config.yaml
head_dim: 32
intermediate_size: 384
norm_eps: 1e-05
qk_norm: false
init_std_qkv: 0.0596
init_std_up: 0.0596
decay_fraction: 0.695
train_tokens: 107500000
Each number is 500 + 25 x the weight over the matrix's rms, rounded and kept within 0 to 999. Layers, rows and columns count from 0. Numbers have three digits each.

# v: layer 5 attention value, 96x128, rms 0.233, rows 36-95, columns 64-127
# o: layer 5 attention output (transposed), 96x128, rms 0.49, rows 36-95, columns 64-127
# q: layer 5 attention query, 96x128, rms 0.193, rows 64-95, columns 64-127
# k: layer 5 attention key, 96x128, rms 0.204, rows 64-95, columns 64-127
# up: layer 5 MLP up, 384x128, rms 0.363, rows 0-7, columns 64-127
# down: layer 5 MLP down (transposed), 384x128, rms 0.226, rows 0-7, columns 64-127
v36:515497527516488513456461515493463499526499508505501514544456491470545491491537497473497489517540494506488487515527482526505525443514537483482465498517465486453466510454497532510492487507474482
o36:473487531520512511505535514467491493474476488489499519476519461491467517514479526498522498490476499521479500505540493505518500527516489548501486496498542499504526494525510494514489507498479501
v37:476529455521472520539511564520468489533458493501488485445448531521503563539534507501474499546501470470537500511528470477511487522492481482535506481483549486506494491536466548484475485527502529
o37:532485508511501520467539496480517518480511472489505502527526469508508457459512493501505505479487528538507521503458543512474497505497528478500498482506481477489484511506510488500533469473519538
v38:545501519542513516476507543510509513535466524518485489524529523530467476496470522499533522510482478505514523503491532504508512483490522539514530503520490485487479461478478495473477508458520506
o38:480512501444481479522462470518498534502516503511505502485470490477480495498527439520496478469535507493462506560504492509489503474513503516464470507502515530527492525504466493561533497521551522
v39:462466535489535471521493481482496505503484511504492515447480509529489492486536520518513505520511464558497515500538502518506571475485463505492500497512544485503510501509502498499531455494529508
o39:514531488484479525496521487507513501512500520507499511539515468509523515537509497511502490484478465467470488499506481502508489527476476462499541530500499507514507493506453502523488505445507484
v40:497467524511503495479477514512518540489496537509536502508509503500503480518523526502475469511516491496522514490510541500490503506503517523510522506475508516506483501501475504510495503496440506
o40:511527491466537533551487474514485481493505486508467494540469516498508516492509493498480500480467531525503515519476503496467511530523520512497490524495509489464537484533512498491464477517494473
v41:510524497521514474483500487518479505502503520451513470481504506499501475501537493488487532529537543515478549516534518508525521519487518512495508467481531515519475485534469496500502532483560463
o41:511516515491461504490494518500514459480512512483513492503512470448513514479489458520505492490485460531531518504495526515497482505539473453513512523495522498510499469496529484525481499519472480
v42:514519540498477507484468505494473486490485500443494480547495501486544498488528502546478467496481508478492512534519518463499485519483483491468494524486524508483513497472505490502491447558529504
o42:499531479486489499487511503520548480517498509514494530498472503511521484488472523507512515505484511512512470501475491487498506479519493513475505505484472500479511569503498498501483518515477445
v43:493479510451473513502529482469477503518490510503542498456516521479510486515483504518494488457515511478528478524511515503556507500522480503526494492481491505501511473495509472501477529485514498
o43:504543470521513491489479505497503489529457506503506533492483474510478506450492497492468463503512507523455498479517498497499526476518537476484513517504521489494520536512487498494512503472496497
v44:468479491487537480555480503501514513501484514498522500516570548499492542491563511479488486495532519526493497499487470452478481492489459519478533504515458507523514465476471477485488486505475510
o44:498519506499508512475481496516500525462479524497514500520484465478521488512483508498520516524499511496502517501512521515511515519516540477489456478504543499495507551517529505499471513501497494
v45:451459497460510451490488504483450454507517505520504544522482513478477458531506508508514537488524497500511513485521489525534534506460533492461514487522504510527486484462522518494465497523492487
o45:499514511512485545493503522468512504512527514502537473449490525508527493492503498524495475454488476492503469488512485476486513460513513538488493503487503474484510509515491508477529498475519502
v46:518508472508504462523520506482458535494456492483526536524484463487526495466503505460510486508535499498518540491554469514526492515503479481475512484487515526497483550509517484500488475501534471
o46:493518506493484509499517507526508443489508499498468508493465497497530534499536487529510526520467491487515485501479528493534496486486475556521459531477510508451490482499499533528504546462491508
v47:544531493532503544511522481471465486518488485488496500498518505512474510453501455496466498518445552471517512471504522518513480520500473498485493486451510523463488495529478495493497526501473493
o47:517502511475483508512501529524482469487487528476508514538481520460524502514514549468536452507508497523513534490494481465482496457487477532500479513492479478516488484502504529501571492513522498
v48:514516457510516503519514523490505522512502466501485505490528495509501492502476486545512511543494481528514534505503478509489474520483477524521541460511471422465480503519466509466501466493506491
o48:516509490482500516485512534515469472485498495497511489500498484484486474488519543487487485521507518494483469502507522499491475505512543485521469507469496514504532499467542496496470484518470498
v49:481483429528552487513534511523498502453487468526480485508524493499523488467496516468501551466492489485533504511509524479460531514520475549507534480448512500495518517513504499468485494491461538
o49:502535511474474549506503511459527459481513471524513475488529524524452520506492471530509501499528500526525480485509531514510477488487538485521510462518502466519500475509489459487496472481494502
v50:491513496500514502529536514503505539506504482469521493512478517523498511533470496524537449558525581519541486499479533477512452481512483478528537521496502470498512498455502488466482475496503525
o50:554477493446504520511514500519474480511490515485511502511508501492542503471509505505478548509475498528481471483507474499484499482477535541472481490522519501491514490489499478498535505527482496
v51:531501500492452508475475534494480509539538499479477510474503518508525488488519434489519518509510481521522527490503485507485506471515535530470523483459510510513492507485452503516509501461524497
o51:462511506530546501475502463515481473481493510534510451495504499494477514515477501498474481488511513475486493521490514494494470498488474512505511523532479517494511495547533497503504518538512484
v52:537518472509493507487498515465478497517528503501499503499494464502557504478501488484417510547554457516513530521515498505506505472470546528497477483495515489480471481442504495518481539515518504
o52:499496534486486502533489520502494537482462499481504502489489460504472500499529516496507476504475509552516492507489492467522495477527474503522513480507493510539502535511528473456524497483522479
v53:487502506547540513484494503510486514477501454486503528537504510502477519496509523533503491517512501486519500457541494503524500468523501496508486533510489504501445505506498500497488478531436456
o53:463506497478450499554538464520501483492501516539496495517511509474544486478502486478496514511502490483505466516516477493489509536483468520483490511531518485488507499508470474518488484502509507
v54:496532544493510495495516483463511497487454509513491527520505518519495468522469478501485523512534487474447508515489476486514480513502484500501519520500531453502520473471486524451530510515517490
o54:523513464514488503495475522496521503515496506485510473492487510501477524492537487486495524480490528491513494466518510449505494510510470482504499507503509513502453566513519495517536513474505538
v55:458532464480519487497488479527518487514498494494498501484502492498472487513498515490508483532512494462529467574483477542506465508470534489462489487508499481496483533479513499543534501472496497
o55:508504508482515498515536511469452504491510522523508466500486513509492505489531527500481520517502497488492484464516520514468559501512439505500504479491523488491486484521496503513499503487488461
v56:483506493499469503512492482486539520456535523490465491486528529458522445513500481444488489465515516540504486514475505515516503519528504456510489499515519482507477481554493533530465494512520485
o56:494477510508547476501489520492482496488472479531516531472510502453511515502500500527518515471493497483501477532500482486471492481472488496469491502481500485518495517482515489491533503504478495
v57:513546509516486506512515486503463467504511502474493482492497469485511523534496514481530491515482531503495498497521489505534509567473531477530465526510496472501488486530500496534521550559498507
o57:529481477487502521493475500531531523514521532465481517483504517510517536496522491492529496519497513500462523494523514522502526480462466503488495518521490501499508504485512517457483487520526521
v58:528462457478501537531547517501473506503511465474481538517516523529482522526531492494522482529500530451466489497514525498477518436512517508457462496499530477486500503532509519504543503477474502
o58:509543524490506507521461507494453496491514522528496490529474457498493462487491527501521502474490500502493501461513462492469469489483468481510491478514478486497482504501504473495503460497514485
v59:501465459506499502518518485474512470496470525525496525485520480471492516539475508500503502532474491478485485480488515492503566489510497488458516527483507460508510450493514518500510483465507485
o59:494486475517523499461500519510502508522523487486488516505485483518499501507504480488541501512489526496532508495515497518491484493497498509507489483498545557541484542522457463485509526547500508
v60:482520510510505466522538472515494483485580475565496492497516476492494500466523511473511484501494503457502472516504527481460456537515493537492518492473523489487526503516526522457469453508504519
o60:489515492511449535513502529470514523516455523480496512510509533525500514515463544512532486497495496496492473529517471502493523491476542499509495466494497494510509515477523510500490503473496525
v61:496486529497507490510511521488508507482487491527490519523499514477491510517554488515500460486503504506519485469524550531558477514515481471490493480485531478500480519482465482476535527485517506
o61:501478484511525495495529473523514538502480495440516503479512498527515445499512487479505496491476503509466550507470484483484502519515527498521517521483493516499494496491520525530475479487500493
v62:527486518511479489498476490535522460525482477527492521535518555504496518488510487482510484496542477532486503532512512494525482487477476444516515481487464502520491461479521517474516462464513490
o62:512531517528489476511500520495479551498535496497469474495512499493498502533468498498465499502467483469499503498505487491469497517524519519497442487493516497518506501471530511524510503504475468
v63:538449503493478497455499489499492504509504485472524538556521495464526508534501520499510512520494474521474492530488546523524512480461549452499457545500500527535518512537482524554495551543523458
o63:508517479482547457474474505537464479511467537529501474463503562551510509488559508487502480509507510510523551548519474513515490493495454490461452493516475473469485477516497497493484498524481472
q64:521512485501524470506500481460491500521489482549521473515510501518457495482538498493514477470523463540503536478469463509509508540486539515474497440502485534537466515527526523471515505499455474
k64:467525489517467505503513515507503496469500499466498552505485536504456508502524550501461467544512496499496478521511549513500487455510516472499493498505489486528479510484460531495476466526535500
q65:517507511470506505503511510504507524478497549463509522479493525516522505484505510494535496543483509493510466493486526451460477504515450518495521518504520454499462459457465484508518501482516508
k65:515494507530525530507487498481494492528500520511512465479524498517515499470491481456523505446460536475521511473501493516497482519495498559505463470498508496480530551507500490532531491506510463
q66:480543525475504499507467502505478531493513475526474486473492505496527531487462472489482530530508469536480487503495482504509490489512543489523480478488495439507487462494520499522499512422512503
k66:502469509498516486521478524501485509460495502498498445501539499460515439507479466475549468469507499542527526478499489490471498551506492514467483508504500524469457468549504458505474494497489537
q67:532506515511494492520506512521518460462501475490513506520527493528457486490524500483493500488489529460493506504501507494506496503514462524479489509505479527532517515481482498540510505542511479
k67:451511511533510550496478491473532517528499511505522532496470506492425540479485491489468524522488503509481472508486506513494497476498520465468516488534509428550503491523478512508507516509520497
q68:485495492481460489511495502467488493484515501491453508520476463477501486487544527506487497436484486479509507476505509478508514478480501491460501489510499499520533527532516491505470476521487519
k68:459505522472459471479478467502549490501521467537450499506483509509494525510480499542510491523560413489476483534530484495496536484475518484462526505488447483478486512501446498474484524466503480
q69:508489510517493539522481536509511489480440503473507518423471470471523538453541469522462466491478478530489472490504543488541493496518490465522477505501477473524504494499515489450504522518466471
k69:569535499528514475502514493544475487455496514488521483510518496550505489508510493445540492561511452504481476490481522507516523494481476552511499447493505504463497498507468525504490522484521470
q70:506523509455502539494511509509531509488480491524472503473484503475521447507525549489495499532515483485501496480479500490533529476538513462485524512483490488534543488478500504492552519510518467
k70:521491471484469540510495545496560476508522492503525492501534473448572530511506503486505536487524483485534551519513518467475525528506523481465499525484512502499539516501519569488488535501518476
q71:538526496507480507480488499529528521477455511524504497479516518526542514533488491488481529498505494469496527496490508455502501523503468520506510536458544503500489498472516490541522498468504488
k71:520494496468521446482486497486511500518566500496478558514529515457507488507507506459529533514465567449471528520497485511492510525546513487479515485533517503522557509462551540508511516498448509
q72:496506496568477486449516513512488505493464504486480482492500494521514519519489502496489465526512495486514528497469468515495468492469486520497494500523521524526453490499552494525523477488501489
k72:504483488462469474511510524503498505492503517519490530479484551498553495490435477525486487530531535457469506464511470449532482519481452536462548499502510498497476477517506481563496399505502559
q73:525491521460482504493565515499475498532460483495475485468484487524518554514536465477496520508474550555519465504537471535515545513554455493461481487533503462534535510496520477520493496484498495
k73:458505469541470494545490503515507482468511498464487491517591467481531482525551531489533495486506530534497502506483488509476506520505511516494467577482521450479526488503512506520484543488507487
q74:478507457505488471479479486501471523503516482528458518479504522476486512521457507504550496522477490440542497518515517503461442487495515528480566514543483521504521529499488479487468470547465541
k74:488449503556531500468528499518519504479527472509466500522493512487536513443488486427538500523487513506517455509563531537540499540522496448477511449478487483518526510476540534449501524507490467
q75:494513487487492498456506495511476522543481538471522483539505465499498468499508512504494472536467478512473467465487455486520496502473521486512493511517498499474504536501476501509583452495477495
k75:542471487498444487509467488514507544537474502519487495507486511480563511493530473516515491452483514481494534539544519502487516535573534557518465452497536524502508502529516462497511529492472498
q76:536483500523538475434562557469516508554468522452446506545496495536489485510506518532500483477533548527500448455500428488423529538490457471512516534486510537502485514469489521498495506514513531
k76:545499510450530535476529487471508480579497517479504492504511528509453498511506564505498524494467538598525499479478466500481525527494434488552527506480553509484494554500507504482527502466517516
q77:447499463498505506467570451431487474533535483496499492457478531490513482530518486472515434529499486510510559493488530499460504534482539514479509469483464543519551529495464540479468501525487500
k77:463515493510497500493501456561459550474460491522475479511544502512488435529486521541519474503476502450509451508466514471508516478467495486516529479560505507512541579466465539504515483528493510
q78:531494463477509523547489485452536490533474515455530456470483533478513525477510549526474517472500494486524566484435499465510495513451491534519492498505512485487528540462464485477527511505400516
k78:530530502517539501538466470504509488538473520504541484525563486509523506517495518491536547464493466528517430557438532480527549514478474529513508484510543496509515576510497535523513524518470535
q79:543546521474485504460474557548525487492522516501444494530459468569512530490464518464498509527500462449514503520498504486491491482459474479476475561502500495509441468494525499520486545501531502
k79:553476473505525444489484540528502504447501529441467519535519499525532456478547550475501473477538481496486525504506485489507532492457479516496461486501567510511517483495514513485485482453533514
q80:498536478489527492459475489506503442505547506476497466509490512503505469501482452503491490450500493526498552487517487481509463523473522464480501514472485484488466499485460505514494501497511514
k80:468495497484478474464491490508478517506487484526494503489468507512522492489499521487485485483549509517487519523458473490510486495481521475517516504502503481517479475540509554530500518543505485
q81:479470551509486491506518519511493516494504464526480483527471511494485490533516496470528491480491519470511537512505506503522537490497509512476498445494490531517543507505523503521498456497512514
k81:521503478514474522499511524473473502513493484489504507507477507504495516524514487528486530522503484519499475514492510522488502481506503469511491538500497492522524498471471505472480481480506460
q82:494499498530444503490519537451505471516532488488514549512532514522491501478501512526457476509479495441501465470479494496516519511482508528510498477505457480480485500485488507521488485520511492
k82:481510508552475505508472469498511513534508468477500469504518480477525460514475495523526514498535481509487500521524524485498515481547505494472443507495520488522521500481523464450506528486518531
q83:536472514500521474470481519504457506509501470504507487551499492534475513507489465489514450490506515506528509540522452512508540495495503505499475529513468573531539499491532504521486479507536495
k83:468513483519493507486519492518484508512549515501502528481481499467472517495526539530486511546499478501483498496455486488516451496493484450493507482487487472488490489500465527494499487514475501
q84:447524487503506458495496491520512482497503512517480512532539500514486486455478511500537535488507503520523512502478492509479494497487515550467487499528509500515490539507488514531483511513528478
k84:490509518486513493503519494493483472523489487509520519466445508493491514468520496521480495495541499546507523485495511485528490459493448417516523523507526490551498475504499517503546505528491458
q85:519550474487495512474473519499506514513537551493486518531494517519469468511506536476514518549493524449490496495472502485484473511482450478516527514520502515484482502498469504509507476459487478
k85:489499500467525499520524512495469501526502491480480492435454482516542491515497468537505502484500495484493482496492511493504470490489531502506483516510495537500493496494507502518518462507522512
q86:523506499508472504478519504517515491474529499494458506521502497526489487522500509491487517470492481479493471478494519496509513527500463506495521478503460511499515522480505502532490483498476507
k86:448460507503510501468516496493558511530485501523507540494461506473527536455560502479474456505514504508494499512479484490528532490531489483447529524527501510517544495492513521486530496505506514
q87:469461521525470495526521495461481488504504486491515550522515521486489522495495503504486511464542521505542519490510500491507481525490517500479523493507463517524494474492517505544470496503527534
k87:538568507493478545495451498537479521474525491523510479534472494520494509505560498496488529556519457484498497537526546480483546483483504536535499494505508461498471492490509529508476495486455434
q88:484544485490515484482462485483493513588511537502498463575546477508442447522478517456539513511503505509501540488480502498482528496499469507506504547506516492491502503508465508559510532531479524
k88:505476496522495556511494546448472473499515489506497539478501466509524487457484537507503480472505508547541540527472482535502480517488493519514500532511517546542551504505519477488491495490504481
q89:499531530481484518486519545493471513503423480509467497472483537474524527499489513504488489503505483485500517499487525499491495488505475480497539491533481483525464527533474462468512491528502478
k89:468491490470537506436498539505507496468478492513490497504506506472505507467508463483503508474538541545500520511527487560510540507549497499507511454538489517555485503525496438480544450553531435
q90:518485518513508505490461494529486496466488495471528528500493502501528484481527472485476488511490486457490486490494504506500480488491513503525509521526497541491491524483534514493537473485478505
k90:501512428534439531510516539485506524546456493514450545521492515463508428531496519558480483462497497448552463496509536502498474519492525505491541519472502512507481515486501517468469508495419501
q91:477483492562461477433526488509552447456493554488500487420504532483553494543536485532479529500530486451429454433446513479557509461477510473535495445531473491470540486467569480504485452490433484
k91:529474543436469493535456506529514498448535511541510500463536483499552456516495445534513490490499518491525542496484473504505484460502490518496470560478532451476555501474491513512512477534469521
q92:533501574489519457509491480527508518502528522527517508486529494496503501463530484456484513535469481496562471546505512516505504507496487537501521519485493520465488493515522539506499452478528557
k92:549498469509585474504450506461511488543532517486531468513463481493524508472564474516502509522536506537525530486542502498501544535493558449500464502494529500486463493509531483499505507540468489
q93:539525503503546542502487511542496452498479472518504483514466552500454548520530491488481525481538524508470541541493453456479494516475500510512517489508452485489470516501511460507521476514519487
k93:496502544504471527464485534506503460517456478552524481500473494504468485502528526460548463481552538523528540483452497472520537512489428506503496483497484513522483470535523476531481469486506539
q94:548531495512507420537450501515463489529461451506447544523486547527531493503518533520487523460462529493496468475519477445468460456486514458510512572520526481508470526539550545517483501507488511
k94:519523476505524492442498464485516552507486524497509530492486524508472468497525495520431499531475523491526477450536489482458498538504469483502517495503478446583508511506510487483514523553496527
q95:492507505502531508495450484504527489488505468495493468530512435480471505549548525471494483500510460509495519496531544452501510524529481484518541499483511464490477486546519469514542497491546475
k95:526522512487473468480504538512493491504521507517569481464514474499490477490534515483482454472515511529489532507509499499538514503558492529492556467515455478510463482509458468472502484512456524
v64:498519577497449515552510491488476521525534464518476502519530518520496524496490520502458497488526465525521494496507522470504495515451502451534511538480542500495467472544510495495452500525544510
o64:490505506495527477514513485518520489492498496494493481529486466515481453501524495482525529529473498503458464503490524499473531463508461508507515479498502486488543529497502509478510503483481483
v65:478480507489463525492503543489539476457525492536505522482447506491481488489502489489492499476468490483525495494485473504487542537527514462491475473519479504508525506495540483521528462538470490
o65:525495486520520534487485510512465490500485505485500490502519494505481491479469478480456504494519532463443517528470519497520485493474489508490466512537514509508467485485471480528512529513508508
v66:455510487548473518520470527533496542470516531509507490487505486522483517471483502493488520512445477461526536490483483490447527543517518524529504467501480521519533522447514525484535495471471485
o66:493510509502513511484470514504474524488504488495540494485487492545461490501527475485483460476486561501497496500488488501491485473516477495489490489506486517485475514500485503485485484505496513
v67:499521515460542486518487527490502485466486489522499538476537513470497480438494522514511562454534524484457476521510479487498536525494504502500451504500523498509511559457473517489502539507492489
o67:520490522492516484481507498476519499514487496485473529503496451488537546472488484459503496526545503521553509471505478473509522502522534459484547486499500498528520479523530458468506532528467516
v68:490470467471498510480509503503479484527486525520518507501498572490540495544488531507518473527502478491511516495542516500543516485521501498525526483489471496478471453484486500475476486477510530
o68:444495507550552474482526495489501478497469528516493519502479478524543531523528490508495492504497503477496502489488508512550497468484434487490462489500488508480497514537520491493510516529452489
v69:502483527487491509547482510511509506472539484515517476521514499524515466460540460493495517492509435533463507518507498463506518489478522495489494494512512500498479503517494458503515482441496504
o69:521531526525475499468492497547524514469515511504495543493484529550507485542480504461475552525519533508520464485526520520507500455474539484499495482505513520501519511470536505497517518480500478
v70:458500488475490482515484491506479513523525524497471475489467498513529527503528463504505492487500488510494478506485450528525504468535521472483495497520542476488537498506498498476505461486446497
o70:509524531484530520515491499520474499457478486523532519512504503467486511485482483479534486494526481509526523504495532509503486493498528508467494533471470502496489520509496491515518505499541527
v71:469497510442522466531525495478507498533498496527469459525553530523510475511493505476510498519506496509494469521522515545514487511508479475483500475518496491496530506522472497514499484488510513
o71:524516501502526476501475529511470489509511516503492493515472542516474503511490534501493520501501475506501530494511478494480511504499470514527494492484470493511500478508496513489516468471545479
v72:510518500503489524478487474474526504499459493538509476512505483484497447487512479483468509469526501534531532522550503495468527455514487499481511466491557488500475507508496462513512524523463501
o72:542495492455511503514485507476477492468495507480480510460529497502499521490474487510508502499545510521501508478496521518516516464496511488539422531521479501485503489474539522459480456470512490
v73:467461497509488532501462529547499517511488452465486496513489460568490505486496431500509469463471503503500542488497484503492519507498545536517480494530479517525496474475493472521501473480469481
o73:559541511529501521486496476501497487502507508493510456515488519491478492533494520531479490472483520479484488490478528514507496490515526468528513507484529489469478516488481508502545490488495516
v74:519531507493489509498532512527478515573528516503499529504468495484492498496445484510523499535496495460488505505468502510488500468490479491478484488495494461501501492535568522478466522475481534
o74:467484529531499501469522494513531522495488478520511500508551509497511491523529490532491501526499502516498507513509520497483491521518483458474488512523523485497500457482521495532495488509516496
v75:540480482514493498538448496475473488523465464483481506518489443499505467492521534487467546490474496484527520507515476496478467500502522509539492502507545470531545511536473476511539506471508549
o75:480497500505530514486499493483511509508496491505510515504466509487485525452444514555501495484485498524495534492502526505513479514497563490511498491493487482497495497502487489495502513486486485
v76:483509481498502499492498536508522496493525531516483510487522519513468471519532478490496501554502529500487488525477514502495489457533485484485503507487480506488489540509513506497513480503482520
o76:512528486494511475465487515506510515513506522519500493518515482513482515468464510440502509468459523505532494530526457508538498505502463490486493522530519489484503497523496511511509529494531499
v77:433479469468509509533453512490476498503557537510515507563496531494491513517482562475472495491511546515536513499435452482468510523486515518449504469511506530475477492494511492506475472487468472
o77:522508516478500493497498501517497497480462507466463490446514459535486510498485481540506502523471468505502518470520525535522506481479494476501472497549471485505520498503508498470501523541508493
v78:468504494486489530489537521505512467531485517482517518511530473453479509502527548473489501502495522482482472509462505457530488529510412460436520487470524490501526514488506526506534542488454524
o78:499494506526497463531443501525502507463489478536538515454499472528533499473506512486473483516511486511521481552481538519534494484492532497512512478511475489515458468523518527492439497514531492
v79:514481465510499500489534523543512521529480544471501476500529526517493528484506531514492477539501508478497526458494495509475505480496486516458487499516472466489513481502538534476459486523542488
o79:514503497469513502481478490503475524521482478509516480529497471498541510519510536474507499512495520519514487520504493477496514485516500534504463489513540488521500527509515472514519496517462485
v80:504507490488503472501495511471575524529463502534526528497496484510509517509486453465517526492528503479483495503465473494478531470535516482523487505510522508496490516484555554529529500504528518
o80:547495523527487496506518499522487479533521481500491522508534473515482475497494501511489458476494507522520513522462491512477496507501515500513493539520499513501472493486543465482509517457499501
v81:519513471518504477451525483524463517522495516461477499480489483539477499528485538504496515481475490518554510468529454494524499483490529490491466482487460498495513500469496509541506479486501493
o81:503494525509491502518455472526489484513515512542482502484486550468498487506503462516486480485490491498471540539490502493511516462529496499484503516543458488470533491515502488488521488523470482
v82:508510506482476465508530498526466463484490513494505524492504475521524554469485513433524457489501505501465489498505489535508571468524485516521460515483504520495523475493493506520500499462503484
o82:494490528488529463510515484519479496535510512514487505442497546475497481515499486483479543495510479482533504481494524493492503517510479463502468485519457519520505516495509504521502491498524538
v83:494491544521486472500473519500488481490474530554461481542573504510550460496515535479523501551475504523485504524496492548505523480535475515517510502497531514438529476508482461476471461472464520
o83:502483522510484526506505490488524481501504516519508500479460484486468552473530489503495506487504529511500500476514483469512507492456430495481485522477473501490474519484507528494511500484537487
v84:471524504428487497464525500515497525448488520522486499456498497470475480534504472505492492481507472508487490455496496501522497520503516498506468530492494474486547531472541461506484531455538542
o84:516504512495467554494512478465457487528481521497481515535485537496509494505508488491518483534509510482550521483502519495478520462486470531485535476526486572508469506511469522497526468490479501
v85:507499500458511507553517511503500510500515493523481534515458466461501475484485515517479451505499493500496481473470498485465533516481479527508511505485501509495519507463441525477513497504465508
o85:495504482506504531515517489503482483513446480501503476476499491568515530499495485504484503474490501503515490534496511499487520517525483524495515500504481442506507512515524462499509509505531495
v86:490504475477489462510468545490479495482496508494491490472511514488462460538502505508522495464506490510522509507491473529492522515522483459498490493491520490508556550506525499488494492492468499
o86:504525498520477492529533522519499493508517503480514481495517487480496506478492484504468490495505512499497540511508455494507495518496552522505506495467489515505466491502505534522503487495471517
v87:520501548504550500481466484492496536500475490500510496507475506502502465526515506502507510482476566467499488472494497502504468472538439541495491479473514475457489515472537485508490543493461519
o87:493517508515456504498519523467518458498517493490511460478495484487540543473462476496496481479563505527495493520513476516467527500502496489501505497469543477523492497498550458464481552455519498
v88:517528508523485477555499533529494525528511496478459481509528479518527489503522498535423507519525504477494502563485505493496513485503507510504517489485517496486436517436472542516540458521504481
o88:507499505504487457512467478532508489516442511486517528505495498494491481506525483519494513458493522494485548483496460507460513500515513478514479544502518462489525525532508508492489439517515515
v89:492519503498517481504479510472507518560466496476487512516463533510505521500516498520492537513519480496511491461501491497515500529508489499490489533532482501523490530497478486535485490472508538
o89:483500481501485518518506509479490485489509457501450508558514505503523503492503539517521462509471496481477513519526528488465513478497484479492494503505494490500485508513517514503527532530496503
v90:501488516512494465502452492532500481477501471468466550457476511487502512491505531480527513508489515508503552524557511523433505508546484503524538506506530502481517524505492485482538448508491509
o90:471475486511523529513519498478501485486502499473544469495463491519483501484485510491479482526522475500510507480472485506516493496476558503532495486477471489489517477498511525500495518500503483
v91:518518501485537482456498516473494508484467486521467488482474509500533513524468532488478490517497530489524513483464477493494473456493462491511523466491501511478487496497511523493515497541526494
o91:485493490503515463519488429524493473515520500470509534476490472530486497519520499508510505481509466492484527512539503525483494513540519520503471510509521484464505516531467506492463540485490489
v92:532490461492502525483534587508506489426464475482509506472508462493548488450443467520481515469579509530489513508450503516503517519541492519463491546516504519534450556491504518496474489468532511
o92:491477517458481484511556468484465517562536470498506552505488510506490515507459501526497511499464531503497485499537489505480485512494552478515495493475513502485531489481507508498482496515513543
v93:468505503482488496496495487515517521460520509473495456496491521495520461481493484486464476484486437538464523564529501506526481502499539514556481501493526502513517482524462540506481460473566535
o93:509500480506522523510487501528516487518505493479544482489507498500485516526537523486508492480512526485506499455491541496505517473476511483484497515531469530479490514523479517483493477531498507
v94:504525486498508515520486513525477488475512505542492526467512480470472482493504487485523529495509515527501503478496468561466548506527494487488477518531495535523517446526498558467521511465508498
o94:542473495501491497491522506530461465513498491460497494530469546556505502475501500508475470536501520552519500495487498505484527509510480530533450495494444544490519539496533472514497505528537502
v95:500483485483513505506512475503518547506456489503519467490475495498524483493468484523496518503488513499497526512541478523501502483490514501469507503534491523522413496501494498494488494464542488
o95:524518537482489513470505482516517470537490514528485496485512524496496471494542511526517493494505534516462507498504465504481508501515508448503464498488487470493512477472489505505510478532519460
up0:498528540530474501514514477507508510504469507484478564486519476512480496496513523546469506572523467482548505503525493481473472498514475490488513538493499484503495509478485496510495502488500486
down0:486511482484499481502471473500505498479516522530534477493500463525470498470507511483522508488463505514475504509500517565513494495496503455539508510508485471487506490491512502507522469465532541
up1:470486522530541535479474494550522454528465534484521512508482513471514433507532449481502499498515498482497476494458461505516466497518486495538505463516522488483497495523501515460516480471505525
down1:481495484496552507550546484483490479525494518481459494512481466486493511491511542503523489525492530536519486491465489467507539499493498479481527453497479492466481477518537485544488440492522465
up2:472480513486523483481502484493532492510447484501469524469477505479466508503511521480529509509494486536575509499521480514535498503512537455526504480539489473501493511546504494485479496503464539
down2:470524484479436479470531515474481503495459544497493497469598493494551480545514513478530484453517526519490460513515480533521541451508515497480540499487509507490514496523455476486547493521469548
up3:471503499475513473502519494492499472519524512517478516438500509488430528559575517502484459500489460488496500475495481482459486499479496497465532462511514439530541486522546499485499492519535510
down3:479510496459509498463445525503484491446477505508551501561531492474512546556538525440533511520525477502534496535496526532476488473494493527492479517534524466538488498512458521532474471461498477
up4:513544528507491499478497459506496505492524491520547509495533479472502510500546535473459488538506467527557489487489526527517513512541512542483469473554529465488509498514494573489490511487491470
down4:510542430495497526537510534518496465538509503467466464528480512499534469491441531519508476486503493510486525501492482520509501454496477493477522464482476498501526494534501479496518554508520505
up5:490522517484490505511516486491465441490500459535470543507500514499496512524472514519495486493480520505525507495495530493463457499480493497476508530502494484491531502474497495536473543493494485
down5:512500507524483472500521515477518496501506442475505467503502513462508494517513494466471497451493482492463504473444472512522528553521532492505507464493480480578541499467517471486530529515532500
up6:484523536514478536490459465514513464493519467493531506525499512490440513490490491532484493523515467533474495463472518466529489479522492462513536559464502524501480493497485505499510496484487506
down6:433502540450469522519527464523499520499497505496490485476467494499474484525553525533522532525474496492478512499454533516466464463492527495518503523529541491487445486536484492501511509507495476
up7:482516474516450488514491507528480505510519489515570504476496464506503515574507543500523446522445518431502451498493490510476509473511543500487462469535515480538484503527514518482501519480509467
down7:467474545517481503521501539479479516463508463512507504526485488475516515500531509505518478506493498502497525533492477457498495519477515497486522498510460514514495489438538495485518476520497527